From a checkpoint of a small transformer trained on Wikipedia.
Training: a variant of Muon for these matrices, 129M tokens.
Each number is 128 + 32 x the weight over its row's rms, rounded and kept within 0 to 255. Layers, rows and columns count from 0. Numbers have three digits each. The size before them is the row's rms in percent of the matrix's.

# layer 17 MLP down (transposed), 384x192, rms 0.146, rows 185-196, columns 0-191
101:199135092108157143129075051142109139123153154150088162051144097124149143165185101106133108193145053174153099124130160175162128120196118111149108120113147141100108130142106158140136070068161120133116086145104147112187098091161149133196112176143167143087143129128131123155170148125154122056109106109121149138121165144095148105140079127127099111154109129110133123119202092153231112174131052126148115131140098058137096115129129086169123128096134124112137132099124118172095137070176147143095099138152131198114191120106149130141140138145100125076158153161179085088110129108085095055
106:142119170093110166084163134126114210142086126111184128071125146117115149201188117114119111155137110098143157114114150118164138120072125142108139137099069106041167155173129164138154124101136139108097157120094154200133083109112137138131125136108092112157116196126054125151112117153132176094132062108132136108129138109143122124080216200140117081122074136136109108126165094118138164142115130139165092133146147149151174105135098117148101180085083144093134129102137151100111074118104159153160120154171139123186144152124134092149119135094145083098101078212206061095087118179142149059
100:094072100127085153138149081094083079123119101107136165136091114195145146123139134071103133139099137133109090104157147132131119142111137180091193144107158128153092079082080083136103142135124090131106147148110101205138197064104154143123118127131193057100088115135107163142174082062126110204098081100071145083139140133094111153173091127124098155145120147142107174079127113135175145178138166112099139066156125116067119168039136120099138094102151152094151097151106117134209100179136144086168104125172154126118116119137137116115139113140132145147113150128077163098041140089126104099
095:091138102149178137100146118172119100083135121125111089155155181083128098183152125173146085115150154133113151120116152063113164099102116087104090123115136124162062131125115153110174174118166178104105136097149177118083211195151100106112136142104109097140142099132122102109171131113137129193138126157134180141127118096163072128114144101173159069101185156118133111134120122131088114113108117141116118072143095073077170114128187129104169154119160119165103116099142154064161103102112124081211107103142084197133184162134115058164087207200158131175154098142098138130145070124146142166
100:136156152151090161141131145156108098096117095180107105189089124092108137166171137136122134118162071154098132174138157099111115144184126120131162197103096131137094162167078131149110136156144114082194181083095148113164124153093082065091165109096143164103075085143144086126126156190094116114135127119126170170133145081193119158171140089162183079135092120097092114135155133077087151101114075168133113151128116138115157099117115147147206124118212127125105117170119157148100133084101143121099149119096166129156133180110119136166083110122096114154199163106205125192136076103079124064
101:113215084132142117161141095079107197134114120153158142139171124170106131098120120088079117187111116169133128125093135066137106097126087091163098053121117150153099107163119192109178173148178133163134124130111101091142101168114086117044119048097117128103131133105113147191079118109153145147143204160179099087097127062155117054120124119131118099148122088150091136131127150153130127165087143145143085132108162077092150178127071129126170163093078123100118133111167091113107091121122123154073163092149172164139132089128152157096124178125176159056115114185158140150102142141132109172
096:103094174114167097092198126156164125208170143130151119124168084129116130067122095095181103103091103076153142139155121125167123152098093157114132105100120114151146117147046118114079106191110150132126108145160147130113159101170098130102182183120127132134185117155120125136137113133102140196154157187085103110181153130180150082182129119136132156082120169163127103144172199164149130078132178134144142138153121117101134074167115111160116124138203073103133118167116118127133217150141128156135135146126103132096049116145176088122182125117136109053148158158142164095094085047155123123
095:099084104135111146117105120168118102132153177085136126194137135102073105144128124127093087142093098179134125140167056137118143169097164157111114115182149164092125141080143089149140130154130062119158086101156126162105100098128109160113106091052064098137144061161117142149123176133147084116152132175093089034125119128122082159110097133166129115177110126133148148136156053174159151122101116182081105151156190180144160145091078111093128179134110138132111097139132117085177223169219104130094071101104139140076107133147140172111154143165138135126129104093082115172165141131123129112
102:195154177056179124142171152165160099124166169122147172100103157155130135179118163117142086083064188168113146128115151116138150112134160142141133140147123165181112154169142143168100173119133098131131122136163112065108073136126142102168104159109090086100141173135080107175144119095133146128122187151125187125119128122163108129125141189173101115154110103095108185195174082113136191161179080087094132142144171157131118090089079072115149121079194145104127152097126097139109144066112155135128083113047148062156178134137152137152135146122114083107138080171089109065161131136117097138
106:142139095142184173112130124126098182067116128108114145106153142117116129109157126175143121175058136148114089186153159182089116122137173169150168178157182148099135144142118134158092131068138077180114106147138159162140084147111154178170134138097110079135104130117122120126088186112107129144151134169156135055099116146162131150082162103091081160143096096124080120179117177125075084078129103065134125038184109090110106153198157099097132131180167122155129143092122146167127078112127124122178092114151137093109132097132170150094179109115159179177143148141169114111076126052099084165
098:132126158137124168078107117117138119129210108120155147119086139082106116168103120119131085145130124174162134144058104158095140112127161126143118111139112124153059137145179138115074153148113122150150151091122118128125083130100134081135111102157186175118190156149121152158136133122122148172130113111121097073069135144138092065144131171153132189130120136132092080099079019160175065160141179141118164138200132182146096153086177130152098149148137193028161143124124069138131126142083130131138132108170104123175140147145129130122096121106130186088088070106157093047087122171127106168
104:197136164121196119137154110084147144094121166171150128123148101045117097158215068103098108129068172152148179189095186081129100183108114129129085112097086178075097090150203133155100113139183157120164154128102125195127137143138117107134097130084111125151174167144128137166135161080113132166128092158170139114135113120091138113139113113173097092078098117151165087152172094167101186095120116206126113105128132129087107143134161073121175130143140128095166152161105108122093146153100133096151140154127139098199112084165142132172172181137126127106135100110178139159158117097090077146
# layer 17 MLP gate, 384x192, rms 0.141, rows 186-196, columns 0-191
101:166140190158147121146119148130176133111156137098061094131158173152173160106098148133146177128077194148109155059175111114115158070164131101155133162148153146127120119072135119137120146068185116167166090087190181180055193118122120125170122108164130147072079136129170124091181174132148168079157124124137059171180123161166077088172118067147103112078128141161152116140169146123161117135164110126115060151111070132119125146167121147144098131173182105132152070172122156092100150139147136117166129070141104122099107122143102117086144077139080107097131116145090087129166104138128125103
103:118087116180119143099125078152163136090090125140062159136057072118127123108063105094110088132169135166147097141087141136125148143171124170109132131165117138199131115101090128093135155121158099175091125114129106137154131148112181184123168124155188097195091078198110147130132161108077150075107178158125129098145141178168126064121089154106149164144093107132111128126151162076104110095168183155149097180172137146136116131130089137182161051078137108113077142175156064138169162116143084118070106111083105117080195139136156167103134111120080151122117102112116122179134114178104104090
095:186167129156147169116124163136122047135144135105134146109179084109128105104108079139163097131117097098108145116182088119154112189173069124160096146092103138105123116145152101126124126156105149103199071115109177087116114123107077149130124066130138114094112069126145102095126110173120136178102146119124095165146168094147113175123103117118092157135136153126145102124179091129016119117139165102177134148087138177108128136150158123122169164147110086120123204117196147098099149159132149107135108111107098107145128061078186134136097130106178133107041149184159182087163150156214093146
099:112102140097087123161188127167089150126102169161144126097128123109098116119147038102146125106157109115135123129151128083138092131186181146107058147107124121142085100121129111159125127109197141114114122110152182136141092141137177149103157162053158070120068115167090113162142116092154094068145134085105116159110128179149106130089101148136154181156130144138085153091100159113136160164146095116119068133151096174183110145110163109166109123073075166048155130123139160100094123086150151143152079140067021163062145105160094163138090152111146164158144129083113109168163142170108178099
102:117101175114092127094139134164139181171100131125125084135103116091099056181095087145121145118128124106140079155080156136116125170134129149142137159101090101105109122113150112132062162174069110138128126159160105102168157148111118174101147121125085121109102121164170109109169119149113077134068123095174089076099089154181128172065074124124154093140129097078091136170156152159081116091149122186111148141098106123204166125126128111044170112159130230138103175111117180157138112207066126146171145083136128186080112142142150124117112091164106087110128145151088096186164114131110092117
099:120177128171212102173118127124055106134114150155146149109161136145141116143064146131134117146128085147172060122111142154141163103079116104117137129114124119161118123048165120117145146144091101104099079119067134111155136158158099191132158132076099105110098128111131128098125148132132093153122164167145088107108084181134213178118136148083153189107105195181098130119177209128130124115115135183111130157133095110182171164167125133057114179126140166075122115091152111145106143143145099100171109138155152152139096121097111146163073107132151064087205156096197126107079089163137106101
096:162094087081112201067113132138147167107129066152112108120156109137076051087154125128139112108108130159162113148141125128125062120205150155113126173139154099163070140109101105188107158168120115101103138084130103137150175128146164110134073158089140099167115089121117127194134110118110136121130109142127155085129155155139120123142078089083174098158149104134095072093148183137097052079147143117132135141111215171061124115107109167175075096130156111083069090160121131129067136151121113125185111123081160211150098124133042098078116133097084109120153113137135123151149116118120094134
098:114175064152040139137119117108120137139124135134117093120137138118151075126116169207149115045110166137144137081219121157091142077129104177102113072181138123133094143152080126132178124138086099143065094138112144152072107112162178161068123127096157100199161100133126136122106119169107122129185067115087061238111146140121156135067102140113151122172185126143145141099088163132101099137144158109126129165130074185128116122108119153140091123144128151071162106134116174131143135158148150097179131120150127159139152067157144155089129096118118155109144190112119177154096125144131176111
103:166078075182094134074157121164125114212077111128088153118172071120182146143172156100165131091112109150138159128176130136094058088099058193096145165136133162158105077142069189117146162142083110089142096152124142093078150113126162114162087105118121146090149144155106192079126128128096078076151119153126099111149130100116091134109113159152112157112158163135131152119143113129103182163131117214116097123156073102136163174098130155111187140112069146160095151140213172103096113160143119170113089111116152164096118125120075193129135127151159133112111102087163099107158155143136103159
101:131073151114114104113103155113101130103200159102138133155100139069040157174102137110171108131113064225153095088106098136146132169147105131131126064093121109128124133088114144103156162123158098184112136112121118154161087110129128107172115148096137152155092100247124145094127153118120114144137127113105213136154134109143121105160098175133193155107164064232089110128081129166117137096151148111101151160144074126105111144144130134150125109121127144080143138133156089087099149097120160123125186113068135154144066156146140143066154130133117160105155155115129126098101057198081153117
105:118104158171115164079154131144163176042076168138094112102166113160149145115130157150132170000184044128105075148154109180174124150168125035111099131106102106107108143091113091115134126184106114140120138119138127067175102123174088137138130108155075099077132112094138180102121116173103080143085090137134122144172120122131070146144072145099106114124157132144111079139141143109152140088146164135087128177140161169147124109124126181215141165115120164173125103129135118154152086139102104091122182149115144106060107134052106122141137116142156121124096145138126142152154143148135168107
# layer 17 MLP up, 384x192, rms 0.147, rows 186-196, columns 0-191
104:088093076162158110081048116150129147163137101171165135090167123075168107159199135073118120123158155126087127122130121151102093187142157137158128082146123134075101109138113133110124082095094123165166124169072124095110108065086069174112122170176151125145097142129178162098183191156142090083120148176127139110152148095103141182125140168166150135157114110116187133099166146138129168065105219109114132139103105100049088129126119134083088127126112151100164125182112080064076141147115074076151141141105139145116136117182156169102114116128094150128146103167116125122152167142081096085
104:135133138148135152129120184168112118143109127097105141077153169209136150145131148127189200078134118111153125138121164086126150142145176133102167122116151101134091152141095124181074133136171125105147147130108177155093174131089091178155118152114170069117125184137083136145146107147158152054093075094084146173137194105116162171126124192046096115125144092120155152085161132057066104126056120151127142106088146101128133052099115159185066114113126140203118143101176177112162109121132049129135103177161150151155084083114092108142138128137160125085123137099093111103147122129118146127
098:134136141106148119120162172112108126127110183116143126098140145171114089107168067148080134159114123116124167054131146180136087113068101159145138120129163119046160143120153181131153157148083066088128128141109072058188081119125146144118132135136076153098099143055163104104154124149112089084125131091151080169155114135164100116158078191105107157114112151102171146141136107117099102109141140141120180173127114182166123132096176119079157153143115131154107145133200145119095125109101117168138129190084096056165123101143109230114132079174188144117111141163107134137148193172094075143
102:094109155088171164154108162139113122117119090158192180159098106120147131087098102127094184117164173160095148137103158165063156179135115153193084112108140109146170132125135100086115158190138129162164088132084146130123071119171103187107151166179120125100115119133191139124093130069136127062045125162053124102111089115145151117124141113145117148078091156156083139112178100162104105129143142112123117126135146202147127163148123096114123053099126079137120089101114116112095145133090064134112083167156056151069113095163088109097138129133134153150113178130141194145114111183145160191
099:158157161086147138123160092151147122138157148150085098122109116069154132109102119102149078166125114098128131075167038172098106159096135128079164160162059118136197187090154106110067107110138114142145096135149131151211113161093201111158078132118086066191125106114110065112108161096093167131192131128166153188149095156106125170141100146110101107113145114193149091213148123084141115145135113158124142120130137101163133177097154163146079178125139097102161155148148099123176161025138173164106177147130122143142127129139142151114106139119159114156098079113123126122162130119147159090
097:084109079131141111117080085109091079093162128119088088135116160133046177154160110123069120118123163135117116116130102151088097099143102168106094182169195083138092118140109163083116117090152182125135200146119138097163146144170145157121108088137130134136131142105139138111192100197166164104126070089189116149124144107124055078158132125143114115166173042130140132130084150098114151097135134097150138110114094071142111108157164067164138084194040128065103111176092139111124100076115158148152146085092104114126152090124142166094145129109124128151161088112076091162142107153154167157
091:066200085162116060172140119084082169130132111159105111052142126093112148158148156212145169130149128180100115120143128136153188156179135133116081154158148173144168141113159148123140124102155109144151169134147162115153081127069129123154149195126148151123130119194151148111140148099128135126109174117201127172131114199104151121108138195099116111150139106150099167069098125150056120170138150091153188115091083159120119119137203118093152141121141138115149103124134124129176091110137136019130153129112127087140156101111100151195086076188114139136095146170167146127127151122151174157
100:203148105132159151153076151148070156057113069117152163075144137116131111100166129145081103130127154118182128112082142104102168106122138129145130108071116145193084136134112061156148107132092189082146157152087162131176142119106123079122149138149142211078111135138173112067120117100128146172132122141150126114174120100126103133167157155162152146124128159150125101163093087098105141132079173145138096107142087117126132197094155099120130163106135136123144117180140070110133136145145136158126151056160100198127099174160121001156125120138170070133095116126104152147119202161179096154
102:133146129147113112133097081091136121098063085109069121119104155138078105110079142074129137130123127146095108131144172088177143188162198095090136099133125093150177127131139124157116064126147160169092117146124143169055145223133131140159153119169069114144109192118183103128046179094084113158137141116141147138082095136147174134129131131115136184156125099112124127157063191098092096076083146119163122152141159109131135046118113117118143152120138183104168139078124142136168150101094118107122150188177083136095192116161169110112092129119065125099092127198153148159171126132134113148
099:110166145045143143144126153084109167134040159200105159131105131133163092123069114160159108091178181073155143159155145126162148124156068102134101152119171099162107099168144140142144106111165103101189122176131121091151184113174108133137059114112151101109125142110122082146139118128119115112153124097105099124102088154115166108081112107159122127124109141125181075134172130128101132164085158089145061151149158127154148142125123134155173135137080191157112109181133173184134105189113044121153132141155129170153122191094147097126117165083066213137063155182088135125144113117165140140
102:115189156121062106140149101120121196136168123126186073148121070103164137100122116086124091152131155104145137170106137166141140175111114111147185125121120127043140127100104134109160140148121138162142170180108141161132153159073149087065111122102096154110094072148137095195112121190116157132112065128177144101115137144112108162124055127151094161107082104131062155145168144097164090125122137163099166141111163134125169147132146123064157147112168187162079095142089069139120147142060147178139171102115162204134184115175095075138107145121115172100136092155130172117116129122092146056